Each number is 128 + 24 x the weight over its row's rms, rounded and kept within 0 to 255. Layers, rows and columns count from 0. Numbers have three digits each. The size before them is the row's rms in percent of the matrix's.

# layer 2 MLP down (transposed), 1536x384, rms 0.047, rows 24-130, columns 192-255
101:164124121140134110133102120115107130145118135115160140136131172118132127131154120135122122166094119101096156165133098137103135139107113103158120152144092142118107132135150102127121160121128133
101:121157108120155157148141139144127156180146129153098111125199124102169110127139113164089103094147103107137151128144106114116136093174103124122112098113122103144146154118148157167136108136109136
093:137109148152113098157116120119172135147143112159102126097086117108142117141179097154143093089128087126173102148140104166103127131116133152155124165201134129115116053145161110128098110133116087
100:170125125154095188088116145080133114164133102142122145097084139129132160166122104123176142134100099146158135125124108149135130127138074137125141134119152155176112155131198169146144107077146109
101:145089197104175161141139151138185138111155138152138164158161132133138129170112152128159146149109157103101146126111113108139097127164142129124121120140127127136120188134128130131119110086114150
088:129157122142142189160157135107093135141108141155126132131143115138113134138077074097108126134109158088147118170141125135102153100107063086134143117104136148149124103102101130141122128101128177
103:190130116155181143117132103147124131124087111105104150149154135148108135147096097119131129169116133187131124112114163109129084143114104125154128117064114134151171141166107142134153102092138121
092:139100147103096092083108125117160094123088182145109144122138098081137092147089107146090117126146110124104147152125119095150138110169172094137130126176131106104143083116130134119109094144082114
097:177132109151139135129132088153119191089108133130107110134162181078110159131108153122135145100128206123119137132099160094192148141108126099099144160162147103135166099130118141111124132093113087
092:142126113141150152124173151124118121161122145185127140154141131117113090092097105131162102137173145118160123125108154105126181116133115123109157141124142145083101099151151158135124105082136131
118:110139119133118161069155142078112128178122155154066133096091136116114101120140170122079120094152135091153114103131109161159115163155125152133126135125090113133113141144099143118148164128133154
097:143154090165140155110125108129098182150130114107094148158118169134105147153143132138134134146156128128137116123134173135139169161119126138159082156120126130135127112123106151142117094112108159
101:120109136155152145106106195117118133134096133112135134126141081101110116134137112079070118115112086115128180180164115152118165153136129118153117129098126137145119164143097081103129169114129102
098:136148134085106179155094068108088169087111149136152167136143138092197131096173129104088131101140137131135153118099148113093137128089112120167115157113157115145137145128141081111148155130158159
102:108132091113086100111092130117159117113144101110106108144085102185138161103105151077148095151159127163116118097100106078143138167155151150102103146147132131084088094090122127120121173105138135
102:137125108163149122138122122154145113103135131146127140146110113096122171139091101113131188139130160127149102143153174140134130121107095147127124128167133117113126134133137100131106118163110103
104:166106160116099134081094123144138128149093148115138179145096133130128147140113135112199153125111108149151119102085168120114147115124125098119176091128127130149160192099119174095120123109093148
118:140134160182146086150102142102125139165126126122157163124112110078172151105148143172131128104130146121091167139160093156050106082077155122073144112141143107139158124133179133100131087163133091
096:140153136148129144157134115085158163129109154107164137166091124123117150159137103154143140101132166101141095137124124148133086129179139121102147135144113089131108102166109123116154125119136114
098:145093147117156135122120121113097088115109138092103110131111102128174110139120112096071145124142132137095125153103146092139079126156155127120108119133143133104164149126112130093175139147139136
103:120139127114147137130121130155126120125113120111091148150102151171100148112114167121169136181137086119132139117143140121109116155127131173106086125117090159126152099112136131106127125098148099
093:068106171109121083134089117172202110131132088102150132137133135167125115065134170094153123127121131112110125097137107138111145119128106150111150131110140136092171113114159124120125160144177146
103:140119118167128144138122093117146171095132119127151080169121134085124135105142112132149180144101151134111145117125109118102142167097061120129113157118146137120174137122122114156118127132168146
098:139137098129063118108169121157177146143111142079117181098133107149147164136105120120139118135120121130175115146125122097127119154092095133096114104151128111107132092148118109125166110153152108
111:115153100131131150089179118122136116121147073110112160122130074149139166128079129151128123148114107176112158115133120141106142113121114146115157109118128123133091188151111093145142165120143123
089:139119103154183108113131136157177137107160142150159123099073147172156139155111124164151149128115132105109132122172112155119137139136106149161129142123118129155157135124199146124106156111186149
091:134141152157141158125123105140096125098124101160133131107128144132115175144122104095201104115144123124147116133093123137143148140121153137133143080147154129132131090165054143122121138138092130
121:088124128094126155137113164138106156089167099153140117093153125152137194142171172130110135115096082148142094117120106159140153120102137125168100132081103090096102113114109120153179119164137116
103:136145110130122093135132113095155138123107057089087138130111119139130143122165139118138156097132147129089173110105096066121130127111087114129112159178127134140140189134112109150130145140113146
097:154119144141123076109106124105121076146090113136125143146158131139132178155170173104103155101128099203086118127113099112112131137063098121119180117127158147106133158141115171129139142165127137
097:158101117143102118111135074113117166111146114097071135108094102141138152115125189117129151126104124141140106136131175139149118135092076129100103138148110124069131123115158112130072111124164125
095:131150132140108163118180137093145105104140133091120145176091139114150112121105142185109105136163139103101127138115153115163103071143140132151117151091188125135109138104144153120131123119131109
091:120174132088100136109141161144126106138080137145128149138085076128113138160130156151096137111131116138120156160162117107138175121151130131115139106150118099096115089127113104160143132111142106
094:148132122131119128053097123146131135130098147150118152134081154147113120123129130135154102184153119130084130109119110110131182116131126154139122140117100152130153121101137137083131157148159143
099:138134128146109143086178054112163146129129122158146154104172126119113133128159136101160068130119111109139131110150136141147146118123117149162150134138194113146156074171132133116128110110103146
094:141105178103116113118163153139135115121161161129153105108171120122119119121104155137141094098138109139139094115176129119141141106127140115128134108177121058111107111089113108112142112136097178
097:140121155182123092121145088157150132116142103117099099111140147135121132123111167156101181070111150146147134114097134137119141149166119156095101154141113076103118142153134148165102134125081129
097:082129106135120118127122144137128139140093111120136119180134161097095129139137090123118130101131124109130153162125173086070069128162080137137125150154132137113122126100093139117132117159122117
094:154156128135163185146149153147122127129089132144137123128115125085104159115151172120145133119195116129107120061176100165137165108147124148171151138080063173165129136096118127130157135169114108
099:125140121101142091135102156145146077163147121125126136136142115116113104100130141121106106169101161148160171140116104076085144114162121113125124098124085155104168047141103184150148152103135085
093:078122140114078116127136107127127131141140131140125147116157135132113122115138161079139089124127121146163193117153123160152119166162095116121137150150136169126139147181139134119114046135128100
109:086089159135098146097069181097134133133133127140146169156082149143126138106089136144148176123122121102150172175144142117072187130104148113109107161147126117128096139112119119127093159125119107
097:107136091118103104103107164152142132157128144108081126149099119183114149151130157108145177116149125155090093124120099144098135099137120116165125120147137186119165170129128154138121143114150132
106:156148175113153152131153149115104083104111122116144116113124134144158100131149171111174151131129116095087162129138167126134141111141116103132134154109153136084114136171101108081147131136116132
087:133085180126125120152092123124109095126112140122180081096124139145151123141090116139116129107160130113187121130101155123133120102134146089126105128108117137057103086170102114139149128189153099
097:123156103168118104130118090128087154143112106164124157166119150133121098126115112159132107082184103122114110102139148134175134169105124154135116141154099137137132098150105111126126165122103126
101:097159172134110076093177130099132117135154134107098083153151103112148154101122054139134167138129112135138159110125116129098151135130175122136132096130126139103128090182067104127152153130103123
093:163131145114110100132137147106121101147137172126147079109115115078123132143126114145118124122111106097108106127119126131118142117150110107145113116165085149128118164105114104118144108128177140
093:136102163131123116087109166106130119198128165132164143080169114091133129161168168130089156131115119093095144130165101121093147102120143135122146085155082129172150114135144161128116121099109110
097:136137106146138083114159135144134147132156157111147149069122094094133121121124124124150136108112137091081103159130099177144132114154165157119177086166083142164130149154148112105093108125160106
112:138144133136190189136145130129095115110147126107091128139102117100133138125149174105141160089184124139107185066122083137134162114110112098163144149148116132150101152109137137086174121121116148
093:130143134145125134105107123092117103125103159126082157108119168134150085133155137121168135158139120113147138101122124145124181112141131114117178124110123095118108164164127088157126117136145124
102:107136128134149116117094123136122113123113133114097147086117074167127095138130130137150104168093147143151146170158177098126142097118160129130145130145148131108082094114127165108111109116139156
103:150116136144111067134114106093084109116136110165110154116134153133096141122088158144117135125141163109105160165116124100113101154120111118118125113110168146102162136139132149106151103139173149
104:147124130093107170115155129158098149132117143111112133115115146138103126116153142147159155084157100148073096105100112175140152125117153115163116147148101147114157142151111120136134164131135104
098:152134094181105170144141117125123134121121137114157127134181131115110157093125120145100148079124075114135160113132146111103126162120078158159093117140124144120100084135126088132120083132110154
107:183121139161185115144153128170136125094108096132135119143110142117132134131098111131138125149133147125124144135151116140159121098114126144152107175122147102126109138126136178092129115134145165
113:147146087188133141130145124156115169112130087114149138136112186165119128121137132145122126154155140111127126122117186136126070163113129151115139126084144106123133100145129148133105092121163131
085:097129113148075130163163124132118123101096139124058128144158125134126126140080155135110128107133118184109120137137138130134123120098086147146126151138124108122109121110088135136119154137140136
099:113152110156108173066109110102130091115127095112132131172147148104101131171106137111130115177144123161154131139120112101136134101149114121119157119112085133144092109100157145176160161141139104
096:152122120096114074146114121076170134106145159130117131150164096145128115167183158091093109141161086129118082123107119140099110142142132157122136126106143075157162064153103155117110147130117140
097:123129110157120108103173133110167106133102134082136095116128150132083100117128137139141120124107190091104103145108128131127102135152124165194160136125136179106099091121141129120118080093107165
098:090132133174130113091098131150166130143130158131096148175113127081138146089168171123149147122161105159100096168105147150101118153116126167140124108138121107102126127138107129159138146140137136
108:148103115137179090145137117131161148118165150114158100142137112092095139100141116141096121138116147146172140143110125113122165099118103147156138114143106099158160094101139130138106180172125139
112:125098137105120110130141142077085135129098170123138127107129117129137151171125141144140101118076126080150106131092140111124077136148136109085134138200160128134144099113147122097170089137126132
095:157116119138109107135150120146113121121113103127101126098131109145105162149133114122121078117095073079130115142148118127155087159093133115143102113114175114147103119145180055125168109140107137
093:118097141110128094127124151139122128105146113124088116158136108138116101148137136137131148112148101149074143107115082097130148155169073142123127165128133141120159170086116144103137188104137137
095:096181127140105161114119066107112125165112106098095179113108121135118114110156157138164151102113140184156131138117111100132123115137122101130116133104142147122069139102146149120152141129161147
117:182154145163133141128125099132137121117137204113106125147104156138156118110090091138136144141108149136145168137161157140134201128117125103125170077100152105122122147133104106166112114138128168
109:103105116143176118098123129095209116096164179131196085100096156142146117126095175149144137151130138097131150112115185109152128130099111169170110147148152123089089151133120129119153117137146172
095:085176104144115136137150124120123163080157131152103126143182152164112150120110097124152114164150119142145153168159162143119094120154122149121138129139186122132111130180136139155139118169100137
101:163121152138144120092145127127126139113153127113132158155118146140157162109126109126128171151070155128111130125128143094134110114108118112116132146120188168137120153096113157074122122164117150
098:155129130132133126116145092131142115122121166117124122165119139139153147183159120117129086136141095116122099160150131132143165163125108134091132114145155098094124184139129116110141089123131151
107:133114111159136106146190102137112127123128125133112132082103128111119164160169131126177117111143091129111114095157080130093115141129115112123116159112122132136094148124128102150154128097146119
095:125109146142116140109124147138142146111127083130107144128120129155143167124085103073140114092117126186152138144111098115124143132117147121129117121091108107144105115132099136103140159111093124
106:140114118127098161193114126143116127113141167094175137154088110135131119219118150127154106135095155104102132125131118104157166094122099088105104137126124158111132111112180085132114148103126157
108:095125131087128110135123141164134118115153119147137134149119139142151122133134172125128091140112126108109172130098160081097118142136151130142151122122098079127121095131137115094152120138101152
097:119098128104105095115113142120161117118105112135152132103105073125112115114061131134147112141116099089076149140154138145112138130152123146097107144137099131109083107123133080112125117147121108
100:113115107165063124157155170145148156112118103127091156116174124149108113110178155109163101127185155083118119144146134157145126132131168152097154139117089114173109112141136155181121119143112150
096:129127146150159143078080150136150110140118084140120084081125110155121114123094109151137140142131138123169117095157149125117194144134151152105107154094169131107123140111122116130105097088132133
106:099084096135133131119105159104147141185127141115124117188119096143139111150131121111126139125133116147132108114120095088132122142142121119108075140107146124103138129101188125153078141115141156
096:147126170111137129085075148121168117104111159138082170111114126076165071138134138123118199123142131085127128150154169118133158092122124137155131059147120148135120138126058129103128116173136143
096:118122153099116132121102099099124116116165117155108132131122140100158167125127155132125127137090107130128125093133122138117114131095073120109105111126104129113143154087116149182135140115112144
094:079125152134099118105118132117153117147131154152146179103120118121123143173153106109099139134108124079131093143156125126107149136112123119096114137141085108101148132145095107129117123120118124
100:123118092154116146144170132138075131139134131099114123098143179135156125163174142156140170101142139133101117151167149155128097156167136105136135158126126121135090132134135147100134109120122125
101:087158148199162167105081113131165161160118104158163123115133187156139123077167127079153140134170128134120141100094130152148153134127071147128119135110130145165150133125163091133108152104172142
111:123140098136126144108111085102133142121161140096123138109116162159170157167095098086140119115138100129166152139119127127078098114141108118131106116125111139092106108129150168134110130106151193
095:138168138091093125148087109098125189162073130095147131138138128167130126125126145148174122149129171159125137134167149161149153126131115112100122111164173165145120110125091147172142123162143135
097:131080112151196129139111127158153146085132106118107097187116129049083135141117118127138105145114140101096110145092154151111158128117075122138113149132132101137112129133135149142151134100123113
093:072121154110144141158132153158114155158129133125151103143160124123165150091153115146147131121130080162164144140139146114114140117085139127100103113156093178140122113122113171159103126109134080
096:131148148119080137131102164120137123108088157120127124135117111118186113162138099073079099127079118115126111135082102117119149168139148117130157111152145131144160147122105078103095140141151175
106:140122139116137132141130134140158105118089168143102158101147110095146098083170113103122118167138131150106145123074079143107107103174104125114181104106097141126138154125157116109149138099154137
100:119142127128089102109153101139115137084116136143096104132140132148140141109146136114149125118169144119092140115093114119088099108148127128118131147090177082065106106087131160119072174100073111
096:129087113133153158160167145146108148127165119136131084124135131130111143094162084138107141108121103108132142160153142104150126158135154137143117091077103194182150139133138160073176129121143117
104:129152101157141128139144097160069156101143167151146137107140153103106147128132124137127110101134120137116155173119122143124122160129102089101105095148123094150153090138161108145142083106146116
099:129114098145120121137102116175132089090131119106117102131120101145108102135142116141151139118107113125098093125142104119143146134136132148135104184117119117095153097069171140110123130141156110
108:088121147162084136174087103088174134113135152121167162099106113131149100175125138102142098128048091122120118161114129135122145120148149127150118160166179120136113115097162089161102123122152129
101:140123178128190166114132115148131131138127168145122135109122114149144092095132112138146115125124107146129148148103144109152116072147165106110142129142137121088148110178152141105115117113105144
102:133134140171118154124108142133154125097149159148122126162135146104154129086093092132150108086127151115140126143102158138147135169117120176121133123148128144144151074125128133117116111132124158
102:113137121157154110095128106095123125129141106111137188094073082136140134153142129097121138151117160127148127144136094154136114139127113111167124101151083175136113093158102177143129149082177132
100:158148159119109106135115144069118153131135138102168142136118109084129126137069139121106110097120160150151140148099095078112162111136123110129126137093109135097169086118172112126139174104113167
113:087080105150137120111129100118114201136169117179132093103082117143105095138116124088136075126142135136151113116121132130134134163162120118124140126099130147151091048114104139170117153135113153
098:112105126112138125124145135132218132096117121135120135089109117125144135173115128072110110089092101086130115139181106072105189119109102098106142150128130157112101115111124115111157125103095114
092:131144109087098110135134110110139082164136159096129117120118128160147123091141102141134130133107152112125157146089136129127143102137134128114142085091122146141121102124074074143141139118113116
099:122150150108154087159162123120123083149145134130083165097168129094082106112142113093158112130143142074153108077145085148115124115091104157134187137127142162120149095159136126107131111094130109
090:132092151143137120171157139091131103143156115164073132151142132104146146132103115080147121157111149162122166095153109112154116102122138119133158109155133112106123145128097140081069128131087180
090:134150144102158180167112140140089131146130140132162129134140151127147185102097178112163175125162113149132133135148112134136147097085104118123105151138128161143118131113086116142086114132130167
# layer 2 MLP up, 1536x384, rms 0.0516, rows 25-131, columns 192-255
102:106132125139139119116119117097115105175168091124130130174114177141143161072121175133130108132108128151091127169149113117179097109140184147129112149087184121068114121145124091095120172128138125
097:149145088161095189136127087180120155149173146119127105116147124127123106147157090119120119144170135152142139130103099114173148105137140115144150154095123129148104124128154136141096116128124113
104:161104136138137132163131157184126132138161116147142119130102078138160159165139129110155141089108171145140131121170085178104169122139128120088139140163104085127118113162127162166096080093121109
101:102116121136113129125156130150119107084141125165124118140115106108136123126135136109128103140123147134195127108089139140129143116137130121104099104114162087116097102113114147134106090141169099
091:123145139145103108123125138161135142140099116128099103158110121121116090146151151144124103155135174115102130127096109125117125167081134155177124126123130119130108075152140146112128164096131157
105:112144155151116131113119161117096105098130106158088131121110126138166133098125097131141090112186094125149146108122079174140154120120138128188137129158124088134124098137104095159125159139082131
101:162101142134098112128134114097144076134123112118099141168137131140150111134120160077124146117156096097132121091136106122122164138151157129107150131138153128147164104128121150127106098123132132
102:102106160098124123167117078130134086162139146113110123146136144154123095105129142140151095135149120145154141137125094100144160107101129158137133144108128119119108122118173144115146177091116128
093:151122174110136121133128076136089122135140118087098086124140130146164096130166097105187150129133123128096128155115130101150134165085166132129143137139106135176141124166112149149141149128099142
112:153109104139124106145139127131143162097154142130153068168145118098173128078134105122110134108127134143129102159121128145145191099114118196114162153136091103143085108129076171116116134115109158
098:140160112095145129144119100124178149133092118121082121166193139156139128144145070130110138094100146128129110162151114144090114130177140150135162118123116111122125110157127138133116113127095142
102:138112155123120115148174109186157155128144110116144145107142118092155145097110110152130170121123156114153127103166114176123084138098178149132139117103114133116144107101103153101149153128137094
096:141130138112117122131142156142095105149126130097121121181117123140102133113084127105120192127153117155106145142112104145147134101116121160136134108123105101129080122100105139113140133161117121
096:143138099128134128119137118108086147147109099113105131141132095114153089094094114107113083127149105113150107141143116126121122116080133117154118119158125098125114101166165112093149109117141137
101:140129112152176157149138136126104132120129133141087093140158158142152112099111114103106124157140119170141152118133157095139146080138170102155162159110121154155147130120118103117141144092143141
108:127115115105150138164143082122136105104152151112069123092104073111128106101132138097119123111149149182183123083108097143148117122121112126101147150157122114088100116118131096145109164107103152
112:128139144102139136134154125104142094134126112112154138155125134116141150131145136151125140145131122145112096096112094106158183113125121164131138152142118108104130118115171101138138101121128162
101:149154122118138106170127128130125147146124086096151111092139152118122102142138098172125166120161119173142143106164084123164190130081127192138113118134109123194114087104136157153154155085135144
101:126112144104126081131162078104117154150139122126153104108173146082184109155160138117155109139139127133138128131139121142109137112100136115136181125150130125138135133143110149140100070109108119
099:141131130145166139145143130159108129122165141124146100099182154084136130139128123115099126099172161108169117131168119170107148149128137144108131121149160126163074121118165165136142092118121160
097:136138149178132131116145093150073146148109121143114131155133110127125127147123108117122102109123126131135155158126128134114138151094113098103117170123137118133087106155139156100150081094114179
101:153129104121150125117157129132132142126114107075067145195129124129149066085109108109136108145126070159098179127112142125153118105116123146157147148088098121149077111101102131070085111100083146
097:177105148141137144116097133126071124091136138084113081095102130085130101096136133103133110146121194153110168122104098119124164116155155126173117123114146158145145120091166120103142109135100133
104:125149125134086122174122133129142123163139120162145126160139146130135109084116111119149101131128122108101123173123133143125187139135214150151141129149142098131069108126128133116121139137122159
094:130130103103111148132166133171151101180147126146099112167122161113157096098132133106110106093158150124104105123150091118143124133133137143116125151098108102158106122131055168074162133114090130
087:134116109150133143135135122105139102089163117107131103162145109127111110128137080077104124121148187124139139102155100144115095124146095135151128093112126122145134137127132122124124109137143128
111:149136147117105148117130117127110117125112135158108140128116137112125144129167142130137113119144045138154101128125109169123153096078127133141148146092092127135079123125159098121135121130130112
110:140156153151122143141147138120084099144064152145144122168074138108156117135116134064162135126148106134130127164119126175122136104085119152100084141106146103118137132104138166091159101146123112
103:125124167116156132142137129134119138145171109137125130144124159115130107154145118117117117157182074161127156122116087138153114132095179127121134160113159094123129119114140135117076112078145129
094:106162098105096111172167161111098111146093158085085111137129117155135118147162092094111102085129133130112113133140092142144113124162176179117113134133118091111091084147121109130123111134130111
097:164143102130121097168122129093100131113110114085102129178107132105154151113142133127152138152104176105109136127155138159127158109130107118108149114160136163111102107148085131124140134119112152
093:110114098147112170136148131141138140108148111097111136125090150130123091128162092067159153157157153142099141157135098109139124166138146141160122099082172132108152116082098084128129102134115130
096:100119149103150103141154100149112161145109125164113112149116132152121147134137139089123143160140140130097106167156153102176114127137162142145097172054118135159159098123173138041077110088113156
098:140109147130102133151112119120135120165097131149139094132111142129139091089145093132115146155117131141152119156125078128112101095089137122134188136110123128144135096123162116110132161134122145
098:135146120125081149143132129160128115175097078142157121113125140141116094122157136127109150098194124097095117123158117099113106124096146147134135132106101119149122097139115140090141124096121188
099:148124144063140089141137138099113132157116103146105108135143145065116083104205153070137119136171116156140090063087075113119162107140137148134131138114087147162084117148122155100101133118117093
100:119163117138114101116161108193087127142099161160101107117114159087174151117138143117153121125111138127181122173103093128122094128097127129120107160113104098186145117116177101130117111144145187
095:123114143148093114139111154134123132153143128122118103132148089176149119156155096121119123162096116124102140155101144110135113158071151079117118163138153070113156091126139144152115142086103174
105:177143117120158108137111141156121091194149133144138123113138083154139121108138139089138191130136135171151115140151099120106173092115134124155136148080107137150125079109098171133150140129188137
097:129127148138170109152139143097118140163128170149100140130120110128124088139130114153126103124146144141095142134116086097119113122067136133097117144120065095152132122124150160074132117099117153
104:161134112120136086107174092099115146146123158100100113144101112150127126119157119136120083125104057145114144153125101147107116131124148130128170125132119104160111106129157111094169127120146191
098:149148124100126072149151114152101130109139145098111136138079100108135114158149127138113139146137121122114117090147123139100106178126143161086102114167128106141138075087108111150138089125156140
104:181121153104115149165175121101067097107127096112098114096112110145156094131129146123187170154153124120131154093173128084115119106151147107136145132125183124117151100141144116128127106151106113
090:095145110154148115147138152146087154128137092093161117122100143122107141115140125156142119155130133151121121124140071154121144120096133120174133132097067126152106106146169151116143116077145168
095:129188105124111129170152113106165135178146166122145119131123115125120114124145061124126096123170143102116128097174105128097140106177124139105147128107115082164105146141134118147137125101105111
102:164163090126082129140148107118142129161140166156116140113093127135096119172117115125140086144152124127095112164143117143155083156109185139140089173072154135117138121078127091112103157117110148
093:117142153146153149172144103163092148167157074157126116164127146142158151110136146129120128151139161150151139127140107126160173164122115151082114136134114066119115119144123140131143129071135117
090:107147077137107166129117140150146103090123151155122099134118142142150115116122142085129143125078127175147135152096113132184146129123102155163134174132140092104142114094147106056163117125146154
097:121111120104134146168120119092115087143138113139161092120081110153123091156155107127139142101103124134117135114127165098136183133162149133176166181140118153115116127110156176130108137134105143
112:132113142152188121164164096108154116154129117083079138108131121132146078110175132124199131123116148193135136166129111114132133078159133091127176079106107143121121127138131107128132147103105127
101:117122117156120160148140125107129131138124129117114103150142113153130135110136128094125100085106110156083149178158107101117098132145120191158097187125119119139135124047094111110118149101115107
102:134098111104099098144169124123113179111136127124108104118103095110148098148101094119107132182160088149153142161130114187135143101167126126118131110121122134144151123153091143116164101148123156
101:133105150102177140122147105109106088181130109138094113120139128154122074123145101134185099139123129090145100112126125148158111124137146108129118140115123114122134111133097181087173148087117165
104:135127146121117162140177154169112123113186108150124088122100118118139110133139126109148170124167115154106154101130092145180102128124151110153103110104138136119148116096139105127137123069109148
107:146107114100139123121138163073141142148141125163120096123118113127133144097141107149136141094129160098151147123127144163137155150113170120150093146138113088151122124119138126084138175153094136
105:136099137138126107161159148123146139122127120076097132123106102143146083126118120138156137092128123151122100085159127166127164072107124142146202093122128137135140130141177146121135105103158115
106:118144185130137149169133128106098141121086127115143142157140146170161114136143128117200158135097138131090166135112107104143128141116122141112166138105048099131121130156146151123098096134159114
090:159114116118142141132130077131112096181139117134161147109143164147139105118143090121117137145132096100164121168133130115104131137116126132104178124115115130182139150129107116137163089119136114
100:165150146127097137147156099103141107128088104111125089166114139127157116133157136125147139127135114114108137109138107158166132105169138135103143168149143132117084095155091112110178095069174164
094:137147077116124169124114128134131121147090114115085123113129089135110140132127139160143178110139138110139087178131117137125193142134114151099161145112119119100116090169163075153102131082095139
095:134144118140157142152132170148137113154130120176125126134144122128150114103120055138121115133156094138150130153131089157097113145113114127136135138100124075137096109121132127159137155114127106
096:124152146115134140182126059096141145113129108099104138148133139113145090111124124106123104152146083148133141122134139099189166099145127118144179151141134136137110109160159122091110147133116156
105:144116143147161090113123124119145113121130128126119130133102102132134092115158094155080101105190118149178139121109127134126126134099145163147170160153084140173112118108172129145135133171141163
109:136140090103127102115208101144109176151109163093091110106124139134126085116130130141128120131126135124151137110146103081103122141134154119087129131119110122148135104112171127102128170110141164
095:106129144112113152116129115147119130120168185151180115095120160163175108124137122152163153149133112126163152139129123136130152141133163138119147128134107144099125119135099169153139122161138107
098:166084131166131148108152115128129134163120147117162141101182138157134119102128097097123115155107129093142102155115139111127099137153157138121142145127135107184141135161119125133136089134098139
103:131119120116096109174125124088130141131132113155137103159134144106132145114130164123145128099114171128084146129157119153122179131116154188112088118123113108120117100134126149151084118132159112
110:140132138139139151121171075110121113115104161148094112089114171097159105114107089119161129118143163138164117157143100164150148116109126122120155097140129101154100125129070135125137148082101132
103:113123130096144147164103133132122125098101131111129078135120129115123097111129145105132133159115151159142104119119120130144160059142150141158150158145101170133064110102125107149144121157173126
099:144097144136096108129122112171134105183113159134129146122072142092142132131160098112154156088140122119081120187126094118110100119101136134126159154146081122135089133078101169118115095069124162
105:113176110111114149169140146148140119123117110145103130106110154157133113140095104145109129142141123108142134112123120118109119118124147144144149154135151159111095109107092123139143139122144121
103:127103107130125156149113114124107138134168077133115102130142110139131094085138121101157110083128153126104109170154092125147118149145122131202112145098113144081140134100136151169146165108121124
101:149153173127135177145143137091124104144144118109142094124121165106153143105104109100139079178138180163113165144142130108182129133134146138145114083125157128129140139134133142115121119162107121
096:158087101159100123186149103132139164143110118135126080151184114135147116136129122116137104115148121169133117159113076117114118150113145125154131131112127075154147107112111145135122144042134174
104:156187158147166132130112111154088117126164112114062074127115154140166113071132092098140121125129134138118096113136123157172142119166157119128145143134154127128133124179130147118140130144127092
102:121142124165167146127142134164146151113115117126134099126151151116124160134175106118127151162122112161090142118127117140175123110129152120133091139076104087128103107116142137094075122121086130
102:144143167134142131118129133131125146138158135152124083089114125169148129096118116088159161123153112146106126122155108147140120156137131151181145126131110101159104116133193162126124104142176149
098:114166148115098140099157091107126124097171134117128117148098085124182130130131102157133113146128108127142145140117135126147130136128174125099130083133135135110158123165120111142133146103142121
101:151150101160127172156131139136160150154155121114164139155146133143136113090142129076133136121132105138102116146175136127102130089156133109138119110097071084147079128146132066086103149116183163
093:134105179110151078129170153103113130097115051124132083119127134121136117121094136087146158141140164168098130127134136117199188123154156093124123179132122121129125114123139115132116113186142109
101:102153157145102138139135150160097122189154113109072120143105113130126116103137125145141170112107168142145161129153092132095119125089124116113138111108129081125133107132160140118157147144133164
091:105147148133129129117110146148153108154096100070163116141160134101115096121167132114146130112129129122094118136099095082154152118153203122089155165112116125137149080101131130123097101143123128
095:198136131139168134144135147150106101126127122130134081108136142135139088125116126152143101105142128143097091107096130134133157108133122136133155156144151142143130129145179140099136136106147125
098:148186146124127123139109100146152139129132152136092103151121138140171090127131107079127120152118134177094143133106119111127142102090129180158129130127138161130162115101160078104089147142108154
099:124111119095103142167129108111122107155136119127146063108080120133144101129109148119169141134178106128099112099138122103123134115098176140175139127121142148119130105139118120125132137132179137
102:107142153091094111131147115128132110144126139141127092121106146175147124146129137119144131123126085128173144125135078146128137176124110128137168158162116115151087112138161169115134102112118112
093:127133160134103124167138135106137111145148108130131105146171129163109165127135147114170157146129121156141126160104108111125121070106138124111109114167146157171146115129152107157089076115120129
098:148110151108098137144142103085168120132155112078124104139105091159167131076136122149172131152115121140087124090144145055116112123124116159125101123116134111138114131125125123110123135134087131
091:115134124151111121129142151101088131105134171149064152145122086100162126119155113134109089153134155105199135077152118136121150150125117130127125133084161048126096121157170123084159129122158153
098:156106107178162145125141107123117093158138126175131104145123091151139118085103086170133140111105129128102130139142158166154097096115114116135134134104133083135131121154138145141147068165091119
102:137111136101143132111155090115129127155155102113108115087099147156127116112117144158147176131138173137110097137098096105119195102138141153133131113137113098106115131150133091137158168147154143
098:154174080134158130181149106101180141142112166143100103144164103118118102123120100132110141116141119128164105114136100130114106142090092122091113156147165090121153109099125133137133111135130125
092:104135131140143121116132143131122141131127152108112103193090110129169135129145106139126183120142135147130105116193103172138138114095123119141107134143133095100116122100163106143113107168148163
097:147138137092136118109134138093108094142123064102147109120124136131172091175108090082134161135149112184187129124111111132142158124097121140148168150101146131132115139104131133118105162113091149
101:120084154167124146170163078151117153175135133143135106114133112122153106124072107146137092145145108092139097135132117154143111122096129117151128152116129098192120128091124137100092175141100135
103:162133152135120128123133136169123141161142135102144123137088120145104099114142140121087106121120101121065168130119116149129089146114168155101121081097087095145083103107103105106118145137166153
095:099102142107098077159116101120158147147163131112132091100133135154195124144121143110175175101150172126143129131091135107136158175094142108126143140130158108124163129125100135107087137137107101
100:116087140146158134186164115144091109133149171160136123153110115173119099120108116143126106121145146121141074165114144112144116078102142127149149166102071156145104104133124120067115173117150141
099:101099143133133152129188141086085137128157100120113104157069112136127091124108124131108115152110141124124157100157163142153138130094137124142101117141140113159086100083112174105084144160123139
102:160101161100122125180134133126102121183117099087167080155094052122136113133134139103130115142119122151089112152164112098106102130109123110126119124123098147093125070113139097094131104094098117
108:136112115141127135136173074146126128133112097124119087146084113152160151120130150134125157103146097150106134128100120091124120185100113155094106123096143128117095080130122128153138147104148156
093:159147155149180149155133087171139066102122130159107083148099106182127084089120114119134139087167134145145112129131140111117113178097139118124131105096141142114138092166114160130126119107153173
099:152127089126107128145182093152131119116131125077137132112120156176132099101093104161082190136141127120098096104144132144148157082129191136166125142129142126134125134153129133131147130096187168
095:145119141135147127123164100128159156096101127118139101148138124080193126111124111120120157158106087139133151138113122112123144136136142135113166099147123113121160111104122088104120131095100134
097:160140105121130157119150083128158154119129139125152129115148120138144103127144171117076113148174127142155139180138109139120141139139083152130155109103155121115142116119106124157166108141165117
095:154106113156074103136132131141142163116131135124088129144126118123137083149166100114106082122125182097119131116127116130106114176144136150155111159130146088115120078123192136120154165119122109
102:169103138149127175147144161144162118159135092116133122169149129155119142135116107108138122116125092165139139152126131132183108113155176138101126133083146106139138126100122153138104076137106119